Part of a small language model's weights: 8 heads of 32, capped logits.
Each number is 128 + 24 x the weight over its row's rms, rounded and kept within 0 to 255. Layers, rows and columns count from 0. Numbers have three digits each. The size before them is the row's rms in percent of the matrix's.

# up: layer 6 MLP up, 512x128, rms 0.293, rows 150-249, columns 0-63
# down: layer 6 MLP down (transposed), 512x128, rms 0.303, rows 150-249, columns 0-63
up150 099:110087136093117116121128103125166107117129161161119110154108128138123122141135123130100152114082101156131195094154131148141143143133188162181123190155118137102122103149167118117128125141144142
down150 099:092119132125153145150125153148131152108148143119104141126134102146146092122073148158157128157153096093150149123134096108170114148129148126119156105172122075147116139140107152159097131139120097
up151 100:078159131121155116110083152150091133156145140111082171118127095161104130148150139176130146142075135136124176124099129136115144108099128102125051087156097126100123087134090134137177122118113118
down151 098:096118113114090165160139134175160125124125127137116154121136112172129132142165142118072115119104110135126133126080131144157132124098104165148169137074098101122170164145121123166084169113115146
up152 105:173139087132116140090139126144138130155121127094166122078127108117188132125122083139103112156133107104123131078167124135085128147115162081121131164133121128100137122122107128146158170134142119
down152 103:077185165118112124115111111139137144162158136082182108075148155129151136145122110139127152152111140142121125186121081137111148137104140122124129118165068121132151128146137119118111122126136120
up153 115:125144140119140121180122170151091141101124077154104128091142115170099156153144134132139133104158163139120151115140106100121165141127145094124161160108140145136145129132046125135154120148108065
down153 107:141096111173154160136088118131113143095133120070149116097187080144118152159125091161143161178135125134122141101128126108157113152107151120174134094079119133141151113062117112113097124139090146
up154 094:130133131189137141144107112148138088117138123149158131129133094073128163159115119120118121092178144137172121151135180156137113095121144133167112144129106104115109141108151142118117108132161149
down154 100:119119101142099083110074117137128131126130120133095104146127116098119147104131109133060128090125134121094088164150127076093138068107133126113153102100086105148125132121127161111152175119102166
up155 109:164103096141136118120121124127149127150117126182151097133105118129102139110164138145106098086155129146111137099080112121059120127122115109090137134134163102152139160121146135098105084146113125
down155 102:110165166116140153134109156126140126131123106119135106170134146118107093114152133147134127162072109117165146136145117121168137132120126153107137150149145151094127157158118098192116137161134174
up156 105:114097102160180122151115101123142121091116121145142129153158147160139130116130081150138127098125124140108109094128142162106155110116150118169124134117146150161131092055162128156126150096164104
down156 102:135167134142083115113098090161142125128146127131121139089110148173099125137144146144142085120129115103130127155097104136103129110117112125140125146098106163092094129109146101137130133085146139
up157 104:122157132107149120113162073139130132116124101149157124133139149119109102109097099078172111109118115134130133099110129096107131151143161089132129131159140141120091156137133129122085122134125138
down157 105:074118167145135124089108090137109113142149145145149092133113156103163153139137130134188096122134091118127133131160139093152129144132127147175110158107126127077167108096119139124137145118081133
up158 110:118132131153111129142105078180125137114147151083147090122099117117132131118090097120117137138106137142107125075159154161082108147105175171109160109174114094165142122134092133138127113124105150
down158 106:108119071155140135123150159101094106115138104115161124099155134151137123103128097126088129150184094123124160137165143110155132141070128115081108087137154113135134102143104108107109098101090070
up159 102:141153128106137142089105097123098138137121186135106135155119091182155126142133137165132126104130121167146097128118119180124145161142106136130101088153096151135134112112188074143119144112149105
down159 105:152102100145144140136171137138120150147112118127091138159109121131078078096121141110131138127135148087117133135085099172117144109131125152100111101069116112084145161118144125163107092141138106
up160 099:095133148145089134098124119133118131088124219147117090097142131131156131159180069113106149068102145170108130110100110098121132149095145128144125133126120120163137104108147133159110095147118127
down160 101:110148106127117158142146127093153155135141121155114161135113103134072142135095156060142147166148129112200152153155113085102129105119124124148137104138126136157164135117122112143166132103164085
up161 097:153081113115155120133144133096134144116111128091128134102156153147122187117126068105144149132119147132138155097107122089137139077167149116131130212121162094111109133113091168122127120126107116
down161 103:113147098105124150093099107162107113143131130116112087149125114188117183142148113167130175128113120117130150130148135147138128196147183118162154135161103171136142118117136142161138098131056133
up162 102:118184069105090109126094145085099120125127123131129128140184127164132113157129143122104107114131105101123117115107139139132132143125160171113085190148132107119150132132120143101147147119113165
down162 102:109120152095156183147120130112099148090144121095142129114088169122115137066130118141106130172102117136124112153130140127119154115124161133118140150101119134105138142152161135091128117169114168
up163 098:153152133121090172110154187124162166159100109129191144148113135159135145129123090152114154143108102111135119124133125133126135111129104105113150124131089146150135179125150114126112163103152115
down163 099:161161113142128131136162193146087149094143146120126102104139136117138154150147132107157147151123118164113147140118128128102165135107113126113109151070180101124099136126122132096150097099118133
up164 105:139123115100161112121110148113124105134112107137123109109125104137095113139155135144169120097095071157166116109109161194134163121130125099118138059117150113125106106138129113138136087106155159
down164 098:123129104144145171093121106125135129131113125133122105185154116163113103144108141122121137120122137147123126138114100104164139156175151117148108143120123101129135154156132092143132102082122095
up165 096:120148122072146141176118103131153139133132141141114144163128111100150131084134112118127102121132145081128128086151133182114086126162116089140156084129117074164105107107120138100113161135093171
down165 098:145131137147106130127143096141126169157172138126114133114121092118104164144119149106134103159093112154171148133100146102140115166148123119133142145132138129140096070131122126141147126134088130
up166 095:137110112129130150097165127113120106113121123136151060109076117069141163163093128145109148089118117164135166115111129151142148124107100161165188128135140134139120132155140101164120165156103102
down166 098:145117153118145103138119110116129087077166158122103122129139125103140120087135103110117152110152117090110112141136154128136154125106159126071118112117108151126087161061101141088084129138121111
up167 100:163134086098114056145122133099122129121195150144133111105138124112136135141082121084115107151136156102134140141098121088075148161150165113136129108160110123120124121127160147125149125150087103
down167 100:136087158123153100101147136168133123123156110111099094130120074105122171115174079099128189130109139168132125151117124148155155166124123141115123180104131139106118109105145144138163150099090140
up168 089:137126112100115135147124139118118135135142123130143133106098147123142073102104159087116178086144146132135137116133124145150119074119125163162188134142154107137144135074134116189075113130102125
down168 094:158107134166137134104166091121156140149103135144093122137101144097115070122133143154152132147130077146135129103106125077166145102128079151134140076124104104121123133129126135154118152123157133
up169 104:128125106115128150124115140135132097122083159125155090124164105138123144188166098103133136127094149130118097103132133112083181154146107137166116083100097107183110147108132120177103163088104082
down169 107:133141159117092130142143111112141147159128100135116093115143130107136167149121123104133146128138125139110133153107107115136143141137158139119144122108127110118148189121127073151113110111105148
up170 103:090132113152125079160120119101099114082104099152127140154138149134093096122117076127106138086150158126140073131121107104150138133143126128136104103117133141148140132112116124105143088110113146
down170 103:127125180138122119098139164174114130121099130112088096086129111175112114106111118134146119114112100077148131166114084153125104119152120116140154137128125082132141110125154075096127107149169113
up171 109:080113118145153161107125110148128105158170175106148094146140178131107137154108128189115080123125161192168123107133128124112148141138135157131108087142120123126142139115120121120126106149105123
down171 106:133125107103143096112094120144142140146116121117110146136128093125087097152121150121131163078085196175134122158139112094137130149125128084134106131114128140079149124157155151115138084136120155
up172 101:115159111150109129143148173141152122136151111153124134102123099128129118156133148117100097083142098172116115111123134120121160084137172119113150136125138083107149140112149128139144101127107095
down172 100:150126124161097156119128105133114128127135112144117129114147125120105106096135098150101120132112115147133098116095101122125130142103141095156128116167130156133132178110077135102149120139080083
up173 096:130123108155154105122102113114156194145128155140139114169107149126120136113084142093115128155119122130157100149122167100088125113124110142099113096122121110110148136143124137116187158151126129
down173 102:123105138150128144148160090097114117137150188151149116100123115101154108108140142105114175160111126094132103131160130133152144094097153136113153079108096160145097132151119129109118145126156107
up174 108:094100112109120128124130127104090138135096133138134118198120100168106137120114102123111120113148133166122139123118122145156135173152143161127125153136162162125115119158102119119099135139112110
down174 106:149081120111137123105140127145215135125130124090139112121116132154097117128129106145136151179151143085149171109113125147141136113131115176123119130132129106129110141156112174155105150136118081
up175 096:105140158133153129106142159106081145126158149113137113144142134118138096163131093100189139113148123154134119115171166146122160143087159138110142127145121117164096116152127105108165109083104125
down175 094:135087129159126136131089133120095093109102123172089134111116129074128128133117079105125103142119129125078121142136137117096123176132147134151178126109121134165152159090148109155176129137108120
up176 101:084134104139138132147135170143075158106141157104146129133126177126111115142144154086134094105096172109111150102123067098143091111163176101122126160141130151115149148127094078116119098133081120
down176 100:156091122146143189086145125137166111130106176119083148160127127142152173125147082084106102121107164159098114147153073126126146132106160131122145127101150120116116099139126116119108105106147145
up177 113:113108124102107095125127148106110138093118089115103128110152110180106121109167106123165102096166132110144168149153115190140124099167106100117169119112123136132135100138093112152110118121119153
down177 104:125140153121112126127127095125150111109097139126136120096125106091133092108169097038145104138138136101116113120169129189144103093105152103100166145110106137067156092097129123106119167148120159
up178 092:125137149170151140123091132113118127127122097148123132135149112129124120107105115138130177105130109130132123104108189105156150138167129140137155143125152158120130139081115157147206131123137128
down178 097:131129143121162171085101103156109110152140136113142100165117110144126130076129100154145185135105090092136145136114174097136159137123079132127127145117159144128118132156104125112148150151143143
up179 105:160138146113083153113128149093147152099151131122113087190127110141150112177124117142071140097105168128117107136167144184113121140126112131152135126112169110111100086119125135106104077106111138
down179 105:116104125147152126115097119118095096145144132129097177158153114125155110129106121183123079137145115150136112093168088152091108139159122110129124124139155145148164139166116120140112144131110104
up180 102:136127091099125150143128106118100118168145155104133139117137178165113079123143129160116116073123138138173123121108087103112140139143140090135150080124124113084133173125150120139119112125132092
down180 101:104154104131175149166174111121108138147111094111142116109133140100141141149131161174108136128091117129118109082124122093116087127100131150110111132086111131167141142151096122146102162072119137
up181 102:119149142173125112141116082146115148121111140155107154126102103098121136107105121147105072107107102178125162137144143119122152121117113152148124139129124085099116118137136096083129095119078106
down181 100:139104138130137138104142167104155133121149127121135116104091157087136083167124099145111143097124159145152098085130160097159154121155134101084145169152138165060107117150159116171139136121149109
up182 093:112127076198159089161117130121101141125111127157138140147153067101153128117112141099068100139127156161129106116115107140110159150176145102141182123126140152121130151155157100176125104130147125
down182 095:106137152150134105100121083174097115151101116132134116101154149128104155126140185128115100123081150103102125133132121095128157111139141134116172148147099139152115174133109119122099103133118124
up183 094:121124131132133127142121168162160174132105121142140125128132137188127111114074130185139121145182124135151143094147117125144160120137162136158126145160108145178147118141123177163151137121114094
down183 088:090128152140098120148116109147128041165179123104131124136168113129115106124140127113170106159125141148117106101086097170108125103166129111112135084181123113143094126103132123124112150109170087
up184 097:139158150123118146120134111114167153069118158093122157111141119141136140113153099137095132120141143079114124119095114146139119093150105132141099123139176104113081118137141134101130095062150165
down184 099:100107113147150114149122103123136134112131152123119156128104151123094119096118144161171090102132114108128125141130104113113136135128087086134128128139144150094133148132112123147093141117094110
up185 093:117151088124161152142167110112116153187149107120143128101136135131114096155129161134149089095134123129094118094164147133154150129157168090122081099156148086167114106154177160139182112147120082
down185 095:118102126160107114128087107101144122090138122113174093135135124115130112156141136157133146118132118105097099135103138127137125090108111166110078157161129172124098161167135132113124150135137131
up186 100:139123124103088163148135147111194117162131110146127135102125158130116093124089147097109117147189116097128155106073148148109110152122125124060152130109141120127143111123094134125175160128130140
down186 105:157055204134159120107122132127111137108124113109178140107122099115118127137106124083125109139131141122102140115126099102113122140108113153144143103128127133115130161133110127106088100115136118
up187 097:149114113159122137140087181102121109128106141160117069155146140134096123112127105192128089108176161106114159110142126121164131116112098124161120139097148091112067126146121137122134105139139099
down187 093:137152143187121133146112140113081094148106138123100151151134122154104136107129131156130124152131086138094107149129108150142146096103110150122136120082092146092160123126153159135107111102121108
up188 091:140123150132116083157154084120161159144096141157130138149125120141172121132053120171105140155118104148177078124112122131098139137132144130127099165125104152113197114172135143113154130156092129
down188 097:097124124097133131139163134163156121142114111150113142185119073147138099104127136132158128106119107149144085094104119151187137134124095113101169105129114114135113125129134131153154112119121094
up189 105:164121109155148122140118121132096147142142098179138123139129143108111151144137113128109141101139141085154129108125166116131124123094107136133168126119115132101126149126089152118123113090123155
down189 099:143115091148110136131140109180149125134084079160136137124129108109135166148144137115132121155130125089108117124126134095134110091135083166124079100102111140097141184084104117149108133129160164
up190 107:094134106129112136158145170131113123129141162126142102107090150159103106127139153162111138130155115127134104163133129140098121189127141114113155144077130128143133146186152122082129106116118110
down190 104:125083118125125090131120144108115084095113085133153077110126146138127142120118127074118160110157130140149131132104147143141144140145105170137123108142137120080122128088138158098151157132144148
up191 098:151128148140113148143136127108155160108132116106124131078144111140091109123123097109094168112133126147160128114151144119097097096114137137085100160124132104148149117108128094148129116147114094
down191 099:127127140111161092117121159118126149112148139097126102133119151111139128115112154129132167139166140108129172119081122142116125166139176138121170144142125154121153153111117085157149187134139163
up192 102:132130155109100128116188189091173137115115135130116127134114134140116144095126152118129154098109137121172150136128123127135160094132118118124101153113104170119175155123138155130090102161127139
down192 104:117118148150141147133123142141115119159188146113123093091125099121102142124108166117137144089151170125119083115152114115121163096150131090149119141153129116120075119079142116161132125121120102
up193 098:120100130109128132154100157097161173146098095137105133118131151134131138107086100144107080108159116117115136113147125120138116173104168122101148151122142158114142134158119146101159111145103171
down193 100:129132108139099136140140105138163120120084115126116163130149122108108140106095111151162169166124123150099125107116170097126132167114175122146185126132153119112100192098140125140155133108117148
up194 093:114147121139154141195101116115157176161127158151127124172184111153148121109088069113132095089126109147141118120115127123123128118152083131172146140138137158120142152149141143115115140094149167
down194 100:113122136104118130147134097148126109144119152112115105130124127124129161138130142185125101101127108118129152082106096114147141157118128124117109151128176134128062091182115145146102096117167124
up195 101:143116126164146140139087171154148111172101102130114088107090147140126099125158134130113129078110103132179170117097113120125172133127130165135123106155095159161120150157156109147110140137128120
down195 099:122115134138152118130147126122110105149140121088146116138128135104130096113106108095164075121131133120184115131102105174148139124073102122105182121153137123098125112169136110184166128103106126
up196 090:170125150102157146149127162122127125085148146149098126120106150093102103113155106107124130108084128082105088103155103134105132141113170110139122094132149124148134123087163128168159149126107156
down196 090:128193103119124137129115101115114110159125131119120093160112145106114152165152162112160096146087150147116163106149116128115128128127131162105210100093122155172117151128140128121092121104114104
up197 102:155102132150166133162118147085099138176119129118117163115118153151122121125120122115105089114154175173156136092141119150096076111134117113163162076127143135156206123129143105135116112145114126
down197 095:108139127122072114111104187181151157093115108122103085156127110114102147100109136148162120140110127106088137121138141153159116154156095097119172132144137131143160145123104128120118151115119081
up198 100:115083140160172114178132123104129166110108098131098110130153155118128132169104144139085141145145146144139173106119082106129120105085180114091119109143139117133105129134131131118141125123114105
down198 099:114156152125085151121115096165134185185136168141088133100098158125120122115141145141150131123148114163107118121127150132123111131128141102126154127089095127122146102144154140100125138115141107
up199 113:141126140132164108119075136112162111083096087119116133124121126134117112150137136164099126168142146123137095140155118174122097125139138146159121157124136110120143085121110129128148081128099116
down199 099:130088150110147022121168128120136094113103108089114115120135111120144135115080154122137149142148120120080145157116177131164146100118177153120166138131087133106137180128123115151107153122135122
up200 102:122121134132152097130111145122159122114072141142134127130157144186114129104130129138154089117119141127125117154139126133144142074143140078110116109147150153101160115077116158123111125096130138
down200 101:122159146120147079086077090126124156120147133113116144146115112144141140139070155111102134111097128107086131178135107131179121129113121124095142140101109136124137125134151130109153123135125144
up201 114:101102081073128163108144081079134124147109128131110122176125103136143141127144106128116120112134114123146165075090124130126080137122162160129126136102170132122094096132102133127134147143090137
down201 106:123108103146067122114168142166149082126115113127125096119129131099086063165103104146111090124132121108158098138126134108124137097107162146081108106135094168124117143144120145110130130119113145
up202 086:107159138126097171189088125125149118155114111137111115151105146104159157115122126157119122150132158089138127133117141160118112125153147129152115076144081111149112085114111107171118149127134155
down202 085:116115120134083160116104113154133121119136134115108142130132102102110117106115175134171147109141162153132113113135129149158089091140135111075088135137122102148115154125124160089132117115130076
up203 105:148101085125135129153124156109132121148128134155117126080081168147084114140110111144094158131177149118127077063103121150163126117102085153109134133139164116108102154136104098133090118131141095
down203 104:137155182129141098131083160112123144119145152159127092151122125102114153116117141139114185142117130136102117166116083126090148144150070171112142128103146116118115135105150124129168137146144187
up204 110:071126108115125135122125150096121156135145132179102132114118144136097136146134138121081124145129176127129143136109124119141160139143139183149087127113172098125113101133133072120142120114108132
down204 106:155163090121105112146119159107109126135104147132093137141123123119139150161090149099109105138138142116096106122158137146128135118124122165118181123115136154121131122156096095100143121076145138
up205 089:156089155140129132101156143140152102107128104172168071167097132132168149147091139167167119191154140117165138131139135126126175094156135091106143142133162114147147149085119104128132164150128153
down205 097:142091138104094106129121141161091078092123203093125133111151176128139152105154102125139143129109125140115103137131134174145151143138124122126145114116139128114083176161111133139174170133132127
up206 104:124107130154158140140110163097130095105141152170128123136148114116106063123136117163116137120117097124058109125146116158125137147130112162146102120106159141115129109142165159173120152125142096
down206 107:066115138116124105106119124145120170097100120164139096108117174159117100128127133153152132175142117114129092124176097134112133143150112109134132108133173125109143076112103152093163153101122117
up207 093:131113098132096127127145158113090134139151147124160107113162131144161115167097107137123100110085134137164127162098128195163112097170135150154125096130136108116124113146131129093126098160084115
down207 095:151138135172128129124107144163096140126110152087152114167135082127149151090137178123149119139164097113138151150140085132123164135123121159109112137138117121155132138127147122128175168142155112
up208 102:146145082116154108116168090112121166121147091137149111172145096128144089120060114132130144089114115147172133123091139153151132098135161158111151116132139132150100127145113106114166110122122097
down208 099:116130160147105167117119118116154160125103103117137108133122079110090149139125125132080139098124091124125119136091097126116143133156147127089134138100105110125127188102082092140126156124104162
up209 101:134117164172063123103146112134136115132138125151167127173080122153092112150097127117149124117130148174117124100114105146148140162132126149151128130111096179097160118135147089153095131167100153
down209 104:113137160101126142092063105147147162138115142103129101116166097131137144108127138144126118132139117129114166116143106139110156133126155091139137096165118106103105143110140135124163102138129202
up210 106:147164105170143130130122108107148165122142139096150159089152128138122145041104126137124110113136082064121131097100133109130122100151144068144146120113082121099144124128119164143125127124111110
down210 108:103146131070101154073122143114115096100135100152082135158110141146113117161126134149117151095115101118124133143109126160116123101127133144131138120163087132148123133135112127142099115146108180
up211 097:129162110183149114131125146115168092101100136134147139139099128097163115108076140144155088125174145135148135067158136105122140148111118136103104143171164131144139097112140130108134141099170140
down211 100:129122100144111153118173134105136092079104122133136133095103151111144114113176149127114144123135115151136121151122163139140117110111153117085127145111159166138131116115092116148090116154145093
up212 094:136129117081132127158085171126123152115133132150171118127156134137130132125150133139119105097145101154154164069156103156130148109130112134123098088163101105153134110107131147139114078133128102
down212 099:113159141135140155146161082092127142176112101146126129121135136182125132118134104140106121140108128108113165154111162111112145140132104135178180138127105109070101131131181105136150111148197108
up213 122:173157124125151116105138099109077177103090140131176167143104167145157106170093140117156116098118138138133089103127124132128149151123088141145117119160131124129117153135124112152119164111115164
down213 107:161156099097165160118125155104125140120114107103141188109149114149083090094115137147168144137101097113126130145118116110103157131090132112118167140079155157118111091088102109127069116112142123
up214 103:137154110100128105148153122082122109095140162178103109137172112125135128100187125139133120068106119146130124122124130110118112141159136089129132101097157102153172085127154129077091102141097156
down214 101:087113176134119114082110143094085136139164120133109113133147100151126100123143116104156145098157124122083129150113152115122079105095141077146093165163128166122107100133137114096155128117157137
up215 101:142094092136195095151176148148115137138122128166131152111132124118127152120127118119164114132120146171131118104151092089134147106133140152140088127140135126082109091077108081133113132154148124
down215 097:120119101144115136123100135068174100115125116121114157070104143082122122123122159112117181104091133109082098123139100090089153091106145154118143147115136110144129141145097118087109088138126159
up216 093:130148139108116142117150131109121154095132172105152154118095097124202123164148123130112107103139122105163100143133142137130107129160153130113134075150112149089109151146160130135162112131128178
down216 098:115157110090084082090160141138112133102108162137142114128110136140110087085140140108125160125144156112124141121101165162130149150114077092106136131137155095124132111131082094157163104121134118
up217 102:128153115135111154147127140122085125149143134137128126126088096146155143101110096086101126156141117142133135156116143142075107166174139098134079135147146067130162133112095111120134099118114085
down217 104:101126111113149133135104112153127146147159150103155158156118144150159090098132107112144069130134155193092097130137160111137121131131085151169135107136125153149120096123114144089170137120095150
up218 109:115149158132154142113098148105152109160127128162139101137106181122130134151124122153098137142115123130122113090140130136129146107116101137179137114126178180089160119146134094131152118122108152
down218 121:171096123119136096084154094160135119102122101096111122115120119097125142111151149123112145108100092144122113110179102170117104116136161130118116103090157150109122111158143146134116130130085165
up219 090:135122115134128125128132151130120131130120127156089132132082110129138155149101104144111103146130119125148129080126144117128107099144113070127180132137143142085132084173114134150144149122089105
down219 096:140141127153139135113133125144124137148122125100150120130083104101124126112135173103106149100141135148122125109119112123155107152155117131090107149169112105105118127174162113152169127182151157
up220 106:109125109135140090145117145088111168104163148120129099133136111115124107158089091100109107120117156132098168148138122085098173133141137144149128142109109117150111185155122148152163141107127091
down220 101:105144162179108156132137155148112110132168150163120101142114141144095139138122124123153124116120137093052140102103156125170137121143117145131160143105105099140109123123130142105139134111125149
up221 102:156137109136119145104103138114187130109124101139135096178176085116087157136122080135113101081132114170092150128108129120097138152094113112166127129130119135095122111119154066149144143171129133
down221 098:170156160145100119125176114097114122172121151110093103160146138095100143136107162143125128158135133157087114118107152091128117125125141121130151127123141156144122177145137115149142110115093123
up222 096:149182155152125116131095134147121173143111165108139138133098122140114156144126096122116086105100159131114159102143085127086117131121144094097138084116124123115176129111112088122141118108143152
down222 102:126130153173146161137130143114102131148133141123132111174126144122158155106125153123099117166137099160148101118104125100107095130124129128100108091135105141124155179149115137031099151140096092
up223 095:157137130160090176158160175099093131128121113129155082140129137092136126181129150107112148145113156122129152157107146128128101147106110137127104133082135113120126112141082123109161133141146114
down223 098:117137089166128127106092146108106104100125128154128142124133098154120112174134145113155132128088095142105167091119112147146123081157096100154113148138094168162160075128112124166130109078116123
up224 105:144147144141128114145115119079084163102135162084143112147116100154151119103156144107075132117125141098123091100122115145139126139139141146132138084158110130102114129117111102088144150137143120
down224 100:111130149128144122119177142127126164122165174125135120109112093091144138077102135131117100163116130159147114136154125111095113147149082138059148155099140147116101158123156056153166149128127149
up225 112:132184096139103157153161158146134141112160115154134142124126073173089129130121111122160129105067166092128105099083111105129114090118082069144118168093095138136145126146097112128139088141135078
down225 103:146136116148114148111123140142136106138120164104171122082105144138152159141127132133135152142137162132136124131101128134174145116157105144101113081151132129090101173129127109125114146110091165
up226 107:140155131132128101142064118129140173141126137124104136087152076152109132139141154139125123155103076136113135076089132158167139166129126121113088143072134116128155122111115121192127126128113148
down226 099:120112121120118155121099164142091096135114107140128169094122102123119152104106205131099127159106135112142130146133110136175126122119125149115097137130163143092126137143134141129099091174113122
up227 107:154127119142141125128147131122118137113093115167145145114121106131119139133113101075101130126165175115160147126174126092136175144148095165150126118146135149133127130123130083151111138122173102
down227 101:144113140142136169133101101093199122145129166122119135164154133147130092128140145121122130164116133113111114146123134141140122138193098147126091127090133127091127125100157125165128146119119115
up228 095:102159108160084129155118138127113141145166118137141093154126112158135132095128070137151125088122166104148123132112144123093141105097123114104128096095117150105169153124114100085141142138086140
down228 096:095089159129113130130143087169095095096129140116089103126131106148146127090127128121129136156147105122126142154107171130124120127118149150085118120074129127086122140182109178144123135134130123
up229 095:137147111130163104120121099133128130116128147139146105153120121150086117155155109096117094113142137154145145114116101117117099113147113132126078110173138147112110124125088113115122075132094122
down229 102:150123098147151047149111114136107143111103139125173150141123133177137097112120090188167116129109144139121126107134135095121121095163099164139141084139115110149137112115128091155150156148133114
up230 098:118109128142098131088124144145099127154134089160120057149107142131106129148131168170120147091137151123126111117101120161131151159109148097161133109127115063101116136155118148124145105148159107
down230 097:163152137154110094114132081108093122122151124108115150095149112096146130151095151118122164132121079117117108135157134098131155126136138138117087170092122157159091152130126088137113098153119145
up231 111:109101120121123144107178145121110127138156164141200098135160168118157108160175144085130106069127094139169140135122152104139153147168157134151096116151165101139154127126149156108130128136095142
down231 101:107149159085124116101119120143126133093131111098101133108152123151100140147138104062118134127123119171082140105130129103082155099130117176123077123125107132155094114139144144108133121109105149
up232 095:136141129125116138114109099081134138109103168186149082110148171152175142099108108142106096062152155107148142143105124130119123116102125153068117133097126138129119125142108129126081143138108152
down232 100:111109124128112091139154091094166150130124049120148150110141135147144125097161117154180162134099128153122132142126095097162129134162112144143124146113132120169118134138118128094045086157123148
up233 098:117120147103154154094143134083121122115162156131123138065134127168145193107114131131132116127139108097111123130092119117116122139126124118124107094165159154114137127123132089190101123162149143
down233 098:136123170107159118122084119121102130113146099114115070165147132150127135138074149156158120144112137120124132147131136102133138141151130133118135166110102132119117136142178139133126076157132141
up234 104:147107111110154101117149172118138125171089132129096131140106088143121134163111131166102102117147111173163154187115170184109124133135088095174185077134120100138133113111078100165149135136128113
down234 101:115100121113126043142167116195132119079124134114136124171153139100138107099142127147150093127131165104121116172155131136188091103140136086105169123157135142113128151141089109145105164114135106
up235 096:192098110118125125127091101124136147098106132162111128148145086159137105168115140121133129166138145150158142086098139099076139147183154125146143131128130136118095127143122112090134109108127149
down235 100:126145144145080101097114119116082125107169106104072103147137121125119104114120102101143142097157122128063116130150167155171130161132170089162132131097168117145128144124150127127166121122103168
up236 115:139134118109126111111086138148124127123087121131106149137141145131085168131093088110119111156164116121110145058107114116107138094102091087126146089156127107138098116126145125125143155126148089
down236 108:151118129120124088161107093149125098163099163137142139113112091154124126125138156153177147140123122083162128093133111131153143125138138155158101108144078124143110129110139134189131152157114133
up237 101:146087132079121119121171153072126123096131100157102115128140103161112122088190128113116143111117122143120092121102079152107118141131079111152116113116109119150096133107072129142118146127124111
down237 100:142148125187143132148159095108133117130153146144057118151119158140148102141089146112130097145192093110130136097147119145134108133147133147095145127128083139100159128150107129085128132098121173
up238 102:119131145163151141147164144121131158123137140148119115123118086100140142107123144135101111130143113122180166125098116151098133098125158116131096147122179128104134128132150104099172138108120162
down238 102:107151131094114120129141126112134127120146147091096132100117112103091117091168170134085123127149145131150124123137148144128153131139142135091174139116115077136069103105124132091170129099161154
up239 108:174097121173116165142162142131109128134096104114127122170172102110132098142137129147123175123150100089136147125099127134131123151128152117144117134101091185129101084127122101129113112183133120
down239 106:163135108150170124115135160165143116104157149150166168138093140145110091136153124149135152147087144122125097123147156095099142136128123140134122137146155132122042144099139146142110138154123121
up240 102:120115103137125155127148124130089159117126115102128140102183110099126109147119059116144141113128120105165126121142109126101105152150151130097150142105175126166106116087129107137134140087103154
down240 107:103116144062123126136119090098151100117135141095133127139154118099149102119109146121122125165116095129083109149118152167120108124092157115111162149122159115171155162109105113140164140134149128
up241 100:131129123086165121126144100133112142133142105119122096097154111151118085128089133130123123125194127114176171132118116114123083130157139172114087160089132123176089080137089116098142121148091146
down241 100:138135161103110135106118165141121149131131129110116101098150120117145134073093116134148154155125083112132108163122131092098137142101153159125062112121156133108119141126071128120127128133105090
up242 114:118126135125118160151127139153115133123176132117128115142099122140111105147111121107146112135107120117100135144148134122122112151114128114134110092135138128128144126134151094122134095154148151
down242 100:104128120136092167098160140121156080129115129153097113145086125167111142131108154142175171139105106108151140069098131149139097092140108151112116141156126147158108134128141085099109126135128127
up243 101:108136107098173145113129106086096114114150142146136140142149139108150137110150083126123120148126151101139120138162135083097131113174087085144149125130090109133109085118124123165103109144116133
down243 100:065153135099126128119165115143088147155082132101107129130108123096116131194153160155108121135131106105126140131154135123169169113112138129096132108131088119078122143164108165126164161180115137
up244 091:081150100104125134135117106149151147113085092125150110080165120149160127167088159098112132135137109129146089124201138139137124130119169145128163145125121126122142130125167100142130115139150110
down244 104:136131143155149124129144158137133158120143145114123094121130162119126115135099152109136149152148160152139152155124123124146142088123120112181137152114128066113140156151117154123138098172159100
up245 104:135136126111097083074108126117124096108135121115170132075126142172130123159094159143133114117137163159138185113112094149123095103127140137115135148128143176123123156176141100119114095115100115
down245 101:104143171117113141113136120146144130136091103181152093129148147150120134142148109114157140150155123131128177117107149123168107134122153116133126121150085140114121112101162139128152091134135101
up246 095:163113081110102122112150097111158146108151143151091086140134106151156126123131106141098092099126146111094109143160069131116154126122122103148139130133133123177131095089131148155105144108148102
down246 092:116143113130126117098158114157141125094133123130115075079116140117123133100150154093137086098129097104098118166099092124164109140135119112140097116113097128142067131136122134119132104152128119
up247 102:115142115075079150152127125102127161118083129077145119137128170128089131142126117162101103143143151112157120051135105157162111090157111125127153139141119140145167120128100131136125087148102142
down247 097:123096111123112123129128115148166114165104130141123138135110096112134154133148169138146103183106161095108133094148172132100117110127135110128194132119126087160153116138136162078100130101113117
up248 104:121136119081132164119164153128094133098134148087125155150198163142112092114093129094113138116151141111113141104171144135121125116129182164126172112130192121128151135102136125179110100113157155
down248 101:126131130064149117097139125116122148124121124146095115123116127101103154162117156091147117144136165062133116154128115173130126087128169117137127077104111108154107106113161124124144124153153112
up249 105:107094131091144119120127135108116101132144097123099184072069107164143143131120123133113153133151102135116157120134105149112124147112176118210154139094139113117157123127150126139130106166126100
down249 106:102118120096117152128064135112164109180130099132105108191143137161112120107163151149140182110145144117142129117146143174187129149165125115148102116119114130152110145128151120139111153154119077